Weights of a small GPT-style language model, trained from scratch on English Wikipedia.
Size: width 160, 2 heads of 64 (1 for keys and values), MLP 640 quick GELU, vocabulary 4118, 5.62M parameters.
Training: a variant of SOAP for these matrices, 105M tokens, 6397 steps.
Each number is 500 + 50 x the weight over its row's rms, rounded and kept within 0 to 999. Layers, rows and columns count from 0. Numbers have three digits each. The size before them is the row's rms in percent of the matrix's.

# layer 3 MLP up, 640x160, rms 0.227, rows 163-329, columns 0-39
104:500532503541559574507540488504520476501487531426474481455500476520398423474523621505520518455521514448444511495411527481
088:529513480563457504530490546443524522491499594518522424516649463535492540501501421466449475476472419500536532545560490523
127:403423529539498472478458373523468426405501507485514488488441524446446493586461497452478504502468392586495580462397509508
112:454491542454490508475615561518529488550518478526501441603526539537460444469480486521495501527610582425488581465535476432
089:461489445534486477577459432547558466396522521459508594489431484535492416470503515491460598467584529584483515436508517513
106:553489583498452498494519499481576565515521514516536516521506537503553509473510491563486515530480517466572545543461431442
095:459502531469476549553445530386440537488443482449493563504489580454482570530490571457497461432432460533441386549521536571
097:521470547526446617436483467500563643414464496524511489449529456425522488475513500508477574493486444483496530510515559497
080:618445441480548595466553452386539428602517574512534541524550549490477490499564440481438451464520473483435576517464492522
093:558467591532554558468444542441431583529471550548482492506625415516500492519476587485496521499468493454426415458461459494
120:438583574486493492477392444508478458566434564517430543443567520524479431392443510542481503541485511579441468481540548486
110:481498464443478533461479533553511458438472486558475476538495497564475534504551503500504508446488483420503531519493452519
126:469545558390541573444454452613425479481540528537563484437520394443544487491523469475430511467500570474480525386443485437
093:533454549485559503470563486544505494546481491533439557531548564510456576473608488489533456514472536542403390510614493567
089:479527438374464541494494515482521390510515455453526492519478535472540479529508436441458499481538521581503473514575534529
089:504493547481409547512488404506505423379500469527510505525516399464473612454518483558512474409481488522596434501436544500
091:460553476428499519540439439482437422450555462486536392553501591513549476551505514402503557402509462502485574587482439592
090:540579477479514559559552449580419385545442539539455458481450454531558553532444500561444528500517428493465484521529460512
099:421529460424461524597473435529541498482504514563472513485554537487512502473432446450466493524436490529469520505466483509
098:555591409471550535449441501470493561477453490495493417476437534428522597539489444565503487529528503515398556442525452429
105:385585513499543538467556446518469436561575427508483460595464544560459521485503593421505521409479539421604471571430498484
104:559443580469551540452480548463481475497557425564463521534435525430562468502517513519421459584499542469539454401475564469
115:553603521511474484503393532494441523520514521480530443501506428452429538441487536496459623433500502527445438548525386515
105:550468481572448493553417402405534503615474514421554578575499455538384501510440546525498503596531491543541452571480524452
086:444424524480511484484522488426501527561531596567505454476499557474539426619540509588471543502520485372476487444539541477
109:536443446434500567522556540444534511436495490535435474524486540557495555444533460419446487444574433567534454406554545503
087:539503506457431447518501511439520431517485476422479475567490521499468550509533429484472497573563612466416494479495377496
103:496433511426515519498540600502468493472525597522503491454507526445587566505513407576500504561498603468458471558464430468
100:532492540490503571494495392498497446515519501468503492509414565450517477487457455533509551500503552455484474520560412558
108:541489518423479504435637498601515584527501526506416471563426442460417515514458374442511410573507503475437496544552438449
098:504534549510514437562500530440476498545484446483487497494452533537503601503523482502420532590470471447510477541535474483
104:544473455506538430524528480493471467523456564511436589529491497512438334534440525486436526548480498492451505519517585498
105:580453566497552516551471533469498490512469380480523594551509518556557485530512459603488475548544545532405473474493478499
103:490427592538483577519442561500505534426470539498548562470480502463509465490516563482534463521495456436494587550532418473
115:457519511419511466492481546509554528511609481574469545522533628528488488548518482532562552436483463507460464482444504451
097:424470393527510455531448513529486550469457573500476476573440539489458502445379452538472504554544550515449502439536563513
095:459517568512503442499508482443589466609511491405523488651512535528442509421477467490587457493561490570512427489540534512
087:444511446468486479412460539448618513499434483474379515512415515546479458566509495463493603453529464454505490470514562424
101:458545546482544551533566531479529451451476531421472480509435529488462562437515517548575466439510566567462461580504556543
106:547456479430564577519517437408516512495486332511483505490458539519434550450464523499422469480503364548465515499438490435
108:488458457486499491446433475609497401441503483490482528496468422477549347477487491529578535435518513436364445507481503515
097:474493519566551536474442497445597513490482413468534545493493464518432538496553506472495522463519463472534528485524421522
089:505480483468533554418501492436452476418449503481593484521631539449629410564488508432389486564471531509500493534507477582
085:559446515425539395513554497460447542439540437465400589459489527515526533523454548419479529425516527525503547437496408522
115:549522594507621482494447494516538456500469547526448602454541496486396529494483503573507559551574484468414471603515447467
095:552529520534473535524511466522601567536570537459488553558455614461454605513436396488431482514604512520427420478508486468
100:471476503507526548626500676508510516488566585544396543526505497599564533452488585499528580561508537449577475522528472517
098:504522515456524501497502427437397487544578512507543502456473471464550451466437579487508483475420508437424563534457419490
084:583472572490492395517571537594447523537414502529493466497408547562446448453491494528482522401525497480568498479436478516
084:522541494536452609562466385512438448492535437473470499520470477489510498440487569617496478472494513529521489479493483416
109:607459529616475538455442606469465411406477466424458454530572490503496529488440506514510491526600486493497552571524478485
098:500517539489552421572498461515568490526489536430513545568453513527463454443545464501450472494502410440513539470606570524
086:456507519515517525426518498475433508330479539541484539396528487456521438501501418491556621458449489510565526452563494435
087:508455496483450513551457523483491632514409483497495539500520536475484539494574511503478453484449496425456502447486524560
099:485494483485450481540496468455597577465467577563388539546493581465645509549529531614442577523512497467455405508495535474
093:440498490578540556466596439566467444531451534450390508542475535510500459425534542485537519527457540515448608545486460467
089:474511556511449524525484501476457474382506494447554447496520454492499481451560533384522529444515511537562525548597453540
102:534377588501475495594544534395540491552479445515438432542497508534552448548551546491484592410517470446565532451503447440
108:557431577487491496427498487481534487486442471497500496518511411524525509574429416545483582546549577499516478559568480430
101:634492483440510504411596491486538564503401409486555417594498515526443547540465445404439495534534513466470440448481491462
106:583518489517429564524518534539485452584424488531486532489547471460498499541473444474471472542588544535471437534622499574
109:476561538471477487562507487478533508498483555492479627468587526510428534412550446474462488603481451463454507470572434522
100:444471436503458532480545484521534463530521519462505434451450505455478396509543554517484539416534409512482457481481478438
107:433567561438548535386558581574471440487583492456464410505496523416531449422468460519521530472413457563476484556502488482
093:612580535534483546515515458442516626551517553481522488544462461512535464443465509410495528525446512441468417497484449472
089:414423599526444516490435491485470442474448490588556471520499446516589504556483501432500564502467543414513558457497573569
126:445560463492476566554503436509558537507508427506487531518449553445496419500472580474462495551461555575518500531504499537
103:444450529425465471539454408496609471422441513469544456528415432541512474467502654500576656422477487538529452523529560565
091:466452511483529430514503451529520545509526525408486444454484455437438463501512443504487529494509561468567580512433467463
112:502424497401528480495511553443521508485592445542495423486545457522479545610599462552548538492562513571514566550517473579
097:391432508549407494491486580413484496533498460505558535503449476471591503518521484473511558534552459380593455551489536592
100:562509516469509521554535424434475547428580500557518544502548527435460470570369495482450474487583499411501509568486527539
105:387411596495460491508514385462466447496458519445534488515592443463594470514477402513478553452434548493457562504517536529
102:474513482485493508650449387570531420467553442484502485538588544452522482516460457521516476440436491475457554535585572549
105:454516586405534512519447508504516491520572400462602501525471557414501479557515479486378472481476453515476510451588495545
106:485525531533542481447481610478519519467478566539439541449569514541508581471552489556476487444555497473509492534598508423
103:492529488499472555637433512553503398552502564522493449533503484498495500510471488460537499466531542465514430474525555535
089:497527551473493554516494424486472521584538402441545462500571498472445520548537552468466460408567458507448532538448532575
098:491476557506477502496524470528470518514430487468477461522496492497453494557469548609478510457576471470566463599481537495
103:545557575442577484540495507509482494493516410510570516536497564485435503500531471470447533407465466458467427448555589447
106:518547523608513483494555507484483484503500451479518449459356485523447530440522460546477554348500424479483570529582447525
100:554445540448491524560488527485493565589599619475467457511506504494525500554551485454473481421589525526440612534522542600
098:452494375553483404504457463490491517463561563584473409409558553460474556539468484513503506457563430460489500561569503493
115:536553540462417454544451540505544472489456459525449559579602529423533440447632535508556534513514454523477515586466509514
093:592590508520541471433505537583474443467464419556487512488433477494545445508433442586498463474574549527437426514508476494
107:455438461436546459537461492463517508516512553505479455533476494513407469473484541561487489488480628548489503419539503504
098:521511471418487489582494424527580552542455435519519535454478587497467532458545493459477509460537541587461454569493515468
102:536512534407548466579504474550499559586422535491489489598494572429586487444465454428445531488557499446482490462558553514
097:453449432470483551511572523467422544483579501443487499551465572430429415444643502460556390402487481466522499555500503533
090:466412436477487506522522437486417536529534459471540497476448488442512454519571552590513558588536559587478451456609543534
111:592499579537562477409466525472568460508442513450485495548479541493441488588496472449456499591526421467407485546526451450
100:496490534524550456490573496565499528493455566515481483546446562425491583487428434461526496596536469504531429487496490471
101:505469552466382462445490532447603601508532478464425488524534587531477503514403504440519540410510540427374357528449541545
107:496491384453474523516520481484465439450534518422556533510572512468490485483513402465372487406450482436529488422515523568
105:525541477469526551478544512431505549490484487462480432497498579560565507486432445519523560539502513531473479495585515457
102:370509438569533484480441511428588507422457441497509561578570503546546466505534515568534489488511453525566523468506466427
100:448516511518493504585504469553481568395503549486464481566510482435429496500531487565607413466518428556533535640581476472
104:593453487597481579500447500534562369445488497606543490480564424472558453395494486573509548571517502545433544485479523431
103:560581499461522501553388408505438501527518412573574473510474514408554494420481528488499483479537577480435464439486522454
091:528575577545602473456519458520459474496580444543508434532479553490558541524509441498441465472447498461556567482508439459
092:476479470485459393554418479558609508445439554453513496505471517491500489477551536512515468392546567649499481512589488581
093:498495552503523547413523384504536576441506452616549402503479443523433476453445514503544421499419458464573455456492601491
103:525432491438499439481496481518519548510487461460601396492586479534478478513386542437523522467462577523545462541374382491
090:562515556545524479459523401567476502597544532500476501476522521497554527459500571503460549502513470585532440485543459505
085:599516554527465464542490598550450625555388520523654583573543551543431531539433497550392455521518425571553502543578535515
104:535519442499463446433589501532488461502475498532477458489524501546419462516456451469430459440515553524667501489498528412
096:482534483529482552530485519428495537511534514538523427595410458578425450468521491479494485529569531522516495471504510485
076:564541548506454541515512497523508545489515377536422435614598530474550454549457498436519517575557560455426464479454478480
113:519481437468522517441487420476519613379479517530506529557522506584516512525524491490513576469475525470412416477487553573
085:468432507547446429556509466475507491544436462463516504506446499508566498399529429440463530345561446463555510456519608476
090:584564401475512598578477446423447532527508560442499572460471428424478515505486503443491530562488479521414464410464582458
090:565499562496536450550541450392496594546470534473449450389514491517482499521571490431580510494471478420526406526495493484
106:398550468458490548500512462554469464395520547528489605465487578554500592491440552466461482467508439512458513523462563582
087:505526500585565501513514428465408534456487465570510490509547534496510428480494554558534484506489506505497446467380568514
085:526426507486491467509563523551466474602537511547421467510478586452537516391522527457467431496471502474422532420475498575
080:497512407484460535590502399516449562577504567475517448481589524509478513473462509459372490508459475561528547497505489579
110:495499555525463498505516501474514428529510472533418371557542433502569469376448452511472506502479423446469496518533515514
106:442470508598465520584488451536535541398458562425444543458556609520405563528475487415507588548499503545445465482566528475
090:490535502440425506534502482510491607397432559401555537535477491520454544448486653515512519461463476470481485508542467518
117:458501484455367519509493551446430575501519437411595508496527550439400541383585448475447576485393504493501481459567497475
083:532552625495462519506544493613541542585420487471459483583428493483492553479482396637510535515551455495472519521540494480
093:558452566499465510492447475510528514591517453428591405482454429417493500514475532582515533355466469473594513504443435462
101:519428418511513514551509572474592482615476548547372485605610472455446500607497429467516531499553503378428556595507470506
116:518435552557511447451516538525467440557451455499494448510499485558479536402371464538538538567518436444476606564513471498
126:523531618519624552559409532547475438449547541547453532493417445533561539537478539563464606419519477495540522455491392426
091:522373586454483475604547481476541511594476416516421548546511539517507521418546516471459472383574557510489402488487515453
104:489484608488560468574549524537425520405531492529447512481475491444465546475363416457505452563532479484475462503466431564
107:552514430508594591578463504459544575475556600450575486549478484462457550487423523489463553492487524618510509537524522494
089:479521526523510515521505506557386530622530536431483556505499487464593567522549526507494466473562492568467489489505493485
087:475493445474461526506608478506577462500578511512452554503513509472449513441569480417469554482473417471467579521458499520
092:497482537501394534517480543510574548430584484421543533465483422550497478541418513601507505440558542453543571502517455515
087:547471541374574557538459513517501468562464451431431498388446560474601527422478561498428446465471422470409448512544536429
087:506504490437464597491489571446478532474436483499479553509490496518589551537426393536534618511463441470427532505481540481
103:383449510510459444561516441413578452557538511554498489556520548509541497565560514461477514532535535499476525503620441507
116:509446408379490568536523527516495506516584505506463494503574520516517621460484547574453556481435476490574497410442502585
102:495519476466566626450628463476520482568427471487462461479508456497565521558537559576573519534540465573583481469548470511
104:495505558572549526512457485413438479432554482558561501483509519482541553438516427457457657562531563523506487506492515392
088:463456482378491565451428532480492423543396540451394465437524601499467529476538400529403534501521546427489466485487559571
098:473432523564495535479502488402445524460512408494521480468535519449585500509464473581505424471441516459546427434546509433
098:573574448503500532533494467461550530590527503513560493520534439432467358507551512535489537559424520484454486490496483512
123:376486580479617499479454423540470482448450506482520495547489527483476477567536558506599525570401478524574463506421449435
103:551561529437633493523428493536493509528470383487408534462602523528585588436479415450513595512524512524573481498493478550
096:490468496470459591533507482488587588580547545503411603521437545511510460472496491534450482578538451526450522541502544543
096:506648544521540530543556473464549485464561565558559489513524560509447497516546517478468506482454432474541527541571522483
089:570590600380547515558535497576480454522491506434448432545562458434487516547401461534536514430484460493485581443498461494
103:477544509597494538497537537494550451438523482477503608524543448483540408509508487602499528565565478412565497599597436505
103:541507534448536483460439473514528423535438468466478449504441512541454442508513518405535556476542385511408463491575519391
102:429495412526513588493503479530512478524449498472440531517459528552513528551547588471504467561538513338486566556565516451
090:486507572440550571526529515448452543493478538482480578504464501486495613542569589520440560459473551479517601506443520415
100:532441506449500472478494553496436446514490528467446388553570509480468444548443487533401537611624503526478616540533468501
103:514563552497560456463471457590521518494470459505506403441505436404517542429429429494526500553526553550588476471500540506
097:577473493517473522548412488399505508473514522572470556528446537468595469490521532577361471395510511528505589483518488437
098:530532572442613528529410521520522422545490455502542533564466543482517516479478438545573519450516496447494482530454506441
111:577458566446499597509468527490502472543465515480476491504517405499590386521444545593532546495444511511447487498531497494
095:429488571513582509492430441523388406429554445501499580536416457490534514518545452658457480504469518471524523488515505588
096:459484547558493474518526485494487505425461522536472554487494584466492489491512468495490539498536409472558429533501439531
092:529482448554445467464508471489498492497459451521477529540445499512594444500527471524462552532508466609528473531529572362
093:548516539531470478479457480424518378545445366449577521544595537467547431482487476495548476528517525468502483502546474495
096:471605543518389548520453475491438590530495538475491496476553431514482476463501472617641477514433480595478545548514525587
083:494484455495481435516569506552476568411444511545533474468520444414511455546503510428457435439461435533477649506460636568
098:472555475632532517479528491591538449433532592538407519533533512474517456372531481450392498437561601469532557456512555467
105:568481554541557559497488581583551568485489487492477497514560534444423529442534470441449475616553513520412554563542493482
102:592541510444585479503518507498597564541453488521515495518519533528444402500509596404560589429569642456538470481585587535
108:542438468526506480486453539466502540453562487502491468574509499501446568409541423425382417524514521516388486432536533575
098:446577556505475510519503448477452523547547372510536504481515506489532498537526529532455483454494501502450489531393504479
090:523546478488458454468515539498702474431506486505466564474386445499426467557495614506451443426630522546530490477507488495
092:493547456465514550523530507575523513589531577521543409595526579571486554504516473512473571548503453510494542558468560510
# layer 3 MLP down (transposed), 640x160, rms 0.206, rows 163-329, columns 0-39
101:584524450514455455497473481408491510492556584449607558437514572518503544486431480491539459469448513535548466480469571470
104:607518481509576464555527543468469505489554480598530461532514414589451479507489513503513494465438503533482491465502559403
090:549524508489516429447471663503615503493508488535538417442497509531462558517497531532548477619449519502540428536577488517
095:481531412440484493498519493517553476439528486485407515454551585514587445514506487493536487575463514433507526500522478421
097:528480557462538606558466416518462575483576518472437495503534414605438415429534592514436527518428509605597502506482520577
112:579526646506484475546451573511483513506568534493503416440513505467515448406455551521493488473471576544535500421421532553
097:512450419448494500467445527484410507545547415508603631494522481560536573514430582588452400528554505559529495401509570436
095:489548436496473532486593498542480449514612450465517503445490600544448496484486607538476472548491571477471457497537550495
091:557515465486467485480474562441568480414510409543491516508359535573514548530571509551525411509495534538591446491495445475
098:431500570386525525562525460561502498571466473610535453491529575408588506522454575487555506563501470456500474532519482508
106:502562426562556457571502541467507454583539536480479537485449499578458504509579502443456489488470555534503565479511506499
107:491497544589448492511497530467528501528526457541532422496509493536463521537510516580538397493460570526484560462518479461
095:529469491551463370602444493526461492495567536494427456388588488515572530493499541517553441555506502484416516537464493558
100:523587574493410483571526455527536513559493502507537515472538551449507414558540519496517445413494553592426468501454481466
086:520500564506527506557427512474469451572534547442534499481441511528556371495444541456489440607481478630554485545505549419
091:491440458603459544458584540451494506538547505482502499419455456482477573425457474475452489568490430474501485445545507480
080:564477478478460560532586501444558471405493590478469553432526477517463557485470533533538466511489544478513488609532471396
102:596424539570496485510597507500498391581468493520580495394457467464440500574530534577440428528556412547575552568572548440
101:513516568441531521459405546485504424547619531510501513499498511429453531572431498492462538492494492472460448452468557530
109:487570463471451456420477541513516527429549538614512517499425479432497637476503426503470540453532500487502612496544476509
098:480549509498469468486501574564419431579508485505533497577512531433446442408524539485443442482565553432453570562551526450
108:488465601440492555501473547531492445430504461485610458495480568549519500489528485573512440702462465504564418456457466475
109:511543543497527460570455417395454573471558506485507524493491495495478444538563436478487436536515512438443479535487507586
103:411547518503526485493531480441538523387449517504467513508630566488531549568502421426445568456509542445410502446505581534
088:456423464512489505418473543538538485510506504514467461480534493588504412465580455560553450616382529469511473516496576467
112:538442494529416464527499501473473586568584613550522514412478524482548452445439401575449507479484470476601470525461433464
097:521506556516477555522472471530450490562469470516430396471631475510456516524495481580458443545478474507479536455508549438
102:424503492539537522488510491446443528552518477503410461470508456579454515494355541432513458532510528514496391519510490526
093:509405474571519551547395394487485480449460534466489479564461502578563515473509529496539513459509441432490412449475510493
109:573538488533445450559610485581595546509528514577478440583504502386535494502542493476503394476484478620477561459610516425
098:506487436514465473558433508377570451529461497529583431493563417518521547535520384432479595579493463542513533470489536547
111:521507416515534466515472482445531497457518554548556543560567420591469463474548553540493475513416481498463476539460589479
100:551423410378374434506516544534532485537536468381470464506496581460493510560526559514489447472384510507531541525358523515
099:463528501554474526526529599540510462504487481478520551503623509483584480471407566476593477516459540427480481491479532520
098:532505388564505591481470481528603450486487440450503397506542485498596535547504560404532516479494458448515506455531613592
107:466446444446534468502555447592463447453486488420503504535553530341581449406524550501532568552484454461497476519532491500
098:498588588468509554457549430547533474564520476549482559573535561564582540528572479579630529548499569481465425446520519477
098:458519474489531413475592507517501579517500468433544506621394464466457473459544495483554474531528577512413540516512539441
100:482549550411536486496486503515577396499490533511421484412498545572636490455524588461513430531479534541450433582404452522
107:519467524546409520478589515529455378548544466544543554466539525471499439577552519488546540594472431543399428441524448535
114:455435449499414552495430470602515563448588518574556478446561359556581512536586453480513492513573491479568588418451415513
102:532621520578529423480488516449573472456470513497473555512522504620596485565335481503469431428568527543512476448445498575
101:532581540450539468484500486416501475451484523448555461551502380519551552363442477481538451496593404551502563480386492509
092:450498489558469377502542533485550482543431563474492551495503468583438500562559459492413556525484563560494518553581509437
100:524519510443456415471508534429397488532498596522429508520409558443464468546467547461549435557496477462501393578511403481
095:442595541460548474571513518512501457613488472576448537566577522527484530562490574522400461481483490520473431425483442500
104:534513546565543511460509533447608506458514530516488424526525580521575480521458504438545423399477555487490504487492426439
093:472497485482527506486534489447547491334491503456553638502443500556493484572485490501421499474465533508622486467487482526
093:472458403515491451422451556612524565600376589473505465494501536481547565509466510513509510461469411529540461378477466481
089:478550548462499503473436470450564465495560471423499570516426500530445470488465439603525495444505522490506442459553542494
091:524417549422467575428471590430407495525506488529499498495488502615514536513475590477419490431445521612490462527515557474
101:568463511487517467581468432523589450415552512478480466423502598516490551535605443519498431426478490592493459472520471516
092:442494572426424453475433462518547507520543568481617485379487456491566579522424436557495487534513432542414487467487480515
095:570521481526463578548488454409558549536532516433522512423435577490518579544571492485447479520532472528461509503441518529
092:588546519587576514496412551425524489516450562579424505590546493644449497466494376439493513543487521534513490563515503508
102:524550521604474529442552454536521487509560582535587507523623591530585499426554545470557497472408552504448406478472541488
091:490537476555585583534453470499420398489434501448574449553501444457540480455470525445533523473506403517626500488473546485
104:505528438482533575509447465499533482481416461429428518468498582465546492502505514431420459554478498447476473577525461485
109:483565545470542404555526543466512468440507433420498566396504476566545464474439504543463480546594449468538511441494582534
101:561448502483487446459448549524427514455524509546492427553611593459422531515523489476556473535409591529548608512413487593
114:499459467503552480525456566475518504523481472464455512529477474562584452562550486440501475498444520577486503397461518565
120:516519511484530478613515537499631481510511558447494571503482444466396567495502527442450500647465510460471426571498479468
109:365471551463524423537496447533471478437492471464388373445599529475441508435527567667519492507575465543433520431460515418
113:492497399579443514489495497557510495490539498565521575555440465473484509482548534449579501455429448531524446540538534552
087:525509506457463483503496614518548533541507496447509423476502494505501466531566484568512559515434455434470437493464451419
102:553481481506501533462479555384478453473428410513509554487465529490582535500499512506532510501496631381497498486529503541
098:504518511512494466437495585398440448573519452540441425489479526582445505458520440561522507517499548538462388511448536489
112:436541593491602511469599518524517575467468485524564505468482417452398505483468496513469551499563416450548499514514481525
096:360417447478492521489452430559540458513474527499544465580555484477551569453351451488498440636610493470499517434551431468
098:592494447537488499493481438375496562469513429469513515564541524430442486399467606494523453520475465568479514550437506468
099:423511484528531471480532564502556519547533419540465519498508532490578554509427541477489465490472488437533474457531548497
096:498507465573514493591545445418435433593550583468518532498487445536495479465456441481524579483504516486531463542450447471
115:488485470521518565470541464447506432474547510610530448456534464516451544502526514451569552457460508538479409464605404527
099:459502498510481483467474494454518437571596500489507562416490525459431465560535508525545528563506498384511501484491468505
107:474549573386564462523488399477453510391434399533476519458597515481559452593502443564452483450457450513505440490464512518
098:465439486540495599462563475545444458479507505560430552527578541422584492525435523566575580405463567566523559467480554469
099:530615486489461479572499512484498533534487471572610507503499564652457515535516419482494506537532505546594408488612554515
094:522541467511513632617505527537488409484531457461474506510408530527463421382533532520466482496499499510540439453512410519
102:482518490394460465523430393557545575500558537480485483567531414466498494487462543519506492530517441463471502472556588463
094:545466496474483421532500554502506545454521426454497449425560507578504392482492436534461530572470552516574513457523481476
095:492512611497487603570527529426536601547502417546482607524553512469442451527646474452584494553490569518550535521515489489
101:457602464433498437498558494584442578471538503532597513526480460508586454480475486432570528377548491492512481500569518501
101:456537429465460370539413506545540472473519547474461408484486485479378526582522532500517473601397482459474561469486485556
102:523435540548393521586549521466434502573592489503546485428513461564540536536533391540528563516509500556525550468459575452
099:548547482442537520483506504585485492472500460552516467446463448528545538468494469532492498522521527519506502506479469518
107:608447435419564484602564462552509583491525534479493528593442531464433476461553517474561535436426503491488573498519561577
109:469621451490544516477549436448541602501395531586457600424469554515524536498516527506502522481452523480517498520519526558
101:461520482474523506425494597532503429496612514553506563487487518494480395503494491468561510486541449581539436548584539430
110:545463522559472492518557579542527565377559496465447522555481413510435543499501513552456468429427505452498470510550482484
098:427587512382525513361581416450513483526430476426451412520464624485547592485482564406549483472415515442472577466464495518
106:521440513447471591532426546436459518503566510484540480358532620589492466524496507542519414487463536528532452483480497430
101:522501515509551466490494482460502505510485634474575580400558496565533558536497569489542457504505476417478535412573471488
101:417526491519438423481459435518488548511476417507492494509470482501503550489430483429564468556515480552541501520502441535
118:516444458454523514528513466499625476534504479436454481556457447570469498497416528389475458495431470574484513447462587471
107:514511536442410442502478503506438510538587533423557380458549510490507424492479517504596457457517555543462484532563572489
102:495513521461515431492560462442576553476458402453611507538537486499464567629518428563396505565493555626504495472476522584
102:527449464574495508475474575542501507426536456580430548487548496469558579500497489529423517448450544463494453493514477564
100:529469452556484438523452593581551533442591431482513423529484524504513486429476501432466472509510523532400544496522525531
102:517498585450494426600419418432465547454512424450481456595466494513440435484449427435502460521425444478502470529502489470
104:381451494500584500380475493475546544463532487517522446473503517541552502527593479485492540503514521464528586487516378474
096:533439514490501377522555510554476543485435491495541423403444505560520489475485532504543529420525557526502500470492504420
089:487448513422477489469492491568482440423563491476532493485500505497516478501594530487458516493411447545525486613452430521
099:547534559552467547444475637546502511466512488429488556456466513547456514473506522537426565547408422572463463523581492497
096:534534543543494498430553413464493536507510566516484482374489512506466458393491519513373600450511463481520472491490557477
092:559532584501490469448561570590499538605442472496500511539502525499522465581447395476475428515427455528490526517531482471
100:482555461486494506452491387542470490525607503495500577391473424532457533521524415462481430502517520372600450548508510472
094:521536507536461527522457432503552473400493566521585399461537545567433466567462456539548525503477456504481587434396586435
082:452488432553571546507533508523559384388523558445559469567520595486464567496468546508501513460512616430488509558495477471
120:508415443456583522479530454462513461514559537485565498483490433502484404542557498419529580542499453538481448511475503543
090:581465601459539520475499556475450593457548576559523507552531511445496518517480568566555508554578491534531523522421470505
104:469554459412466486608550586486585464493497462475485486492583527420523468613442565449454480585391464452498472552451437425
102:502448483425486413522478534500500523569420410507535513511513512486575419497477478501580481430510372487497375544517518395
103:558447513492531414547580593472632505422425472528392504443511560484487486482511541454550590471505495449443442566442483487
103:486542537579494512446474538519481503423510486500538433458550500491464511504434529432476495498538469497455474495533407438
092:488471487525378537513502434512600575479543562472449501576575567450491473510462461571607588467559470520455504572511493484
091:404417494517598582520525426427564565566498500474520506510471504491555514449468490516483487419530464509489526473488476517
103:477520512455594484500466553433472480505477442541558460438503491588528507466479476528481476500542559453507444503576469607
108:510521495545546414478498493463447454434529552489514628563458529541492493440437489553459521629521480545562459561479471504
094:471481491455488457582532513467496560461479454471553447493438494528520603477495467421579541460495352398464517529578518518
113:583451444481434412492574581509491556440532509431558521495572519538494585515568502381505541497491542468534472571446472531
090:503619543540447554470495570535507492484438538398475509458482468469554471487502514495621479423567685467511492500426466552
098:554492544438450567510583450521508459513528493482466585463493546543494499472545502442486524556489492472471451556507516426
102:571499397523502451487526522523553500475576422472431542523537512532450483605488510581522444607474480552475515565497538470
103:484503489481456503553407550494545492456464494526513535393459513481428519473473509467468377415489490529423531469570536534
116:573498515422456528513606549513573598515439465513480535497443413487486449519528483535412541537493533557498451450501518472
103:532488528509534522520399438535495454539388534497545489597459387339450467521520568459481534469476503487486472524536577443
105:597546536560542487483569662556500541528476498538522486474461494479384472478468547471453478463538589458518570476502510457
104:461439526437543535452568523497462489474563550453508533567578509520522411479581543364542511435496426569428515425516483539
096:547440465559516629606450481537429495414498427556543578517570471450376547477577461486466542489385481428527503465506439516
092:433497490523495544554489567518448450559510530485468561578418474526549432432483444469506546469530562508576523504556469430
101:433481618465525542511501481526549480628433507521525549423459489461479475569483533565523475530565402466450522475475474495
086:500482401528508465472421418412465448469472468482516597446501483493517530472572571518487519497529604414523486565513518524
099:513540489419427567495494498512515520528434476556427480487464525446514484506407417550490505449497487460471597484450586426
088:445542472581406314495423560409424499458541498424502615449440491533437565454521449538448549508446380494511532597431586442
111:446532629407532546483391511503472557518523503551433491474576471385546545517428569508573428450531506467454556459435590579
097:533396479503434454408482446456476551476452572414498476427529534535448541553529594422593471521550458436461486532517549501
110:489499498541504542573473502482448404581372442503532527546494475448516510486497518474430579584563442509519447515549507481
094:496457404497489499456455536439521545573455519513464413492407501533461429486475473569464460519486451497464476371485488513
104:527551494490505510583491485479515549465430559496459502492422582562610492459555562528483514525498462501641500496537561466
093:440457494469480543452464462496533504431547531482538430398506480420431434605520432551484486486463495538460534469519474413
115:532494517554473490527638506497546468482394504511539512410478551430494502591508506533591546492422485394536529415512490475
105:535555517462515465497492469488467471469504423435496465490450474504487507452581554481530455571448467461510495493461530434
095:565519452509454556475544569543390575519529591514580470483461455519524507603468478433559503569481415508484524568443506506
096:478554469495437537426461530494507590499550564518483618435498524506532508511537603576615498545494572514552420461515517523
096:465581495442486504490449570444614508478471546495437480417499501536460498447486503558526507495599442578515562498471532467
109:551490527417527466433522460538534514492423493512597461457566413447527537491496523483402462480488544510510570427433493499
103:511495516492541518472551556519471524434529496529521432477540418446452506469531591468563433433501521530492537484469479534
105:550507381475459548434494474525540481467423537427501567591482493511601490561526542467495462587449477407468633602463467479
089:430521505486472449488489556537548475522527519549496386485598474544508483486478444532532525464478511492529447390521467469
098:494536460498502529423530518443511504554536532478613493491491529568384539470505538613555546484350558575550558494548437456
105:464434504453498546494502512573461508430536533439483488524463585487494519573464385515493559493630609502543352490504458479
098:519488537479492493422626647500484470453519504515513536485596534449496524539436542537472518457488454547506540485474478425
105:514469535431516570405436505465461457635430453511475509490562522469587422547468526512547541435522543537485542460434488535
111:447470518485451434550422534416459522527624483443530561538504577518430475365525492494538438553436493473587408528465528537
101:527485464512467480552461373470482507490503561509471523511447589499529474546577471525528461500489556556498549457538532515
095:446541526422497416465573533422438513505545516547415566562476500588532395466395556561546530566444429515494434521448519554
090:526470463534522427431478505463414467572406503470534456497516525517618464474542415502526497575482555484475446520546507390
091:399444475516435494495455488519409434519537559532500550512556533478511560568464475557536522500490537484526502472561501451
099:520513439516588547443485550429569474541533428548503481512547581554549403429525524505597499420454414404534509473535531488
089:489490448520427509511480410494513527556425485523513525479387536580503561551493495520468503498589609538626466500565534559
107:446492471452426501554464536471487574517551535487386488508533485498430486441423487572478580559547581531508446507517453497
105:503619465552508497396482553549543513410492438531545507568494523453462514462462547394524433537468586441450464491413437486
109:492537592473501468463551497562469501512523506519561521456426495547411524636511564487479501588542556488464461530576534427
112:479460533421564467470449447470550398447573556494530486568483554494552513467598528573502440488537546461422496469527546543
097:452550521510485482496516484465471489519560543544531526547529440552615483534539577531488452598557509450469583524561501507
104:533494528518570578518459540544463516532415542496493453522512451510501553492514468487389539416535455475555509430525487593
104:512583498421469494469458560516542462507485586490491430529514535538553545535394429518547512420602484477474488423361475430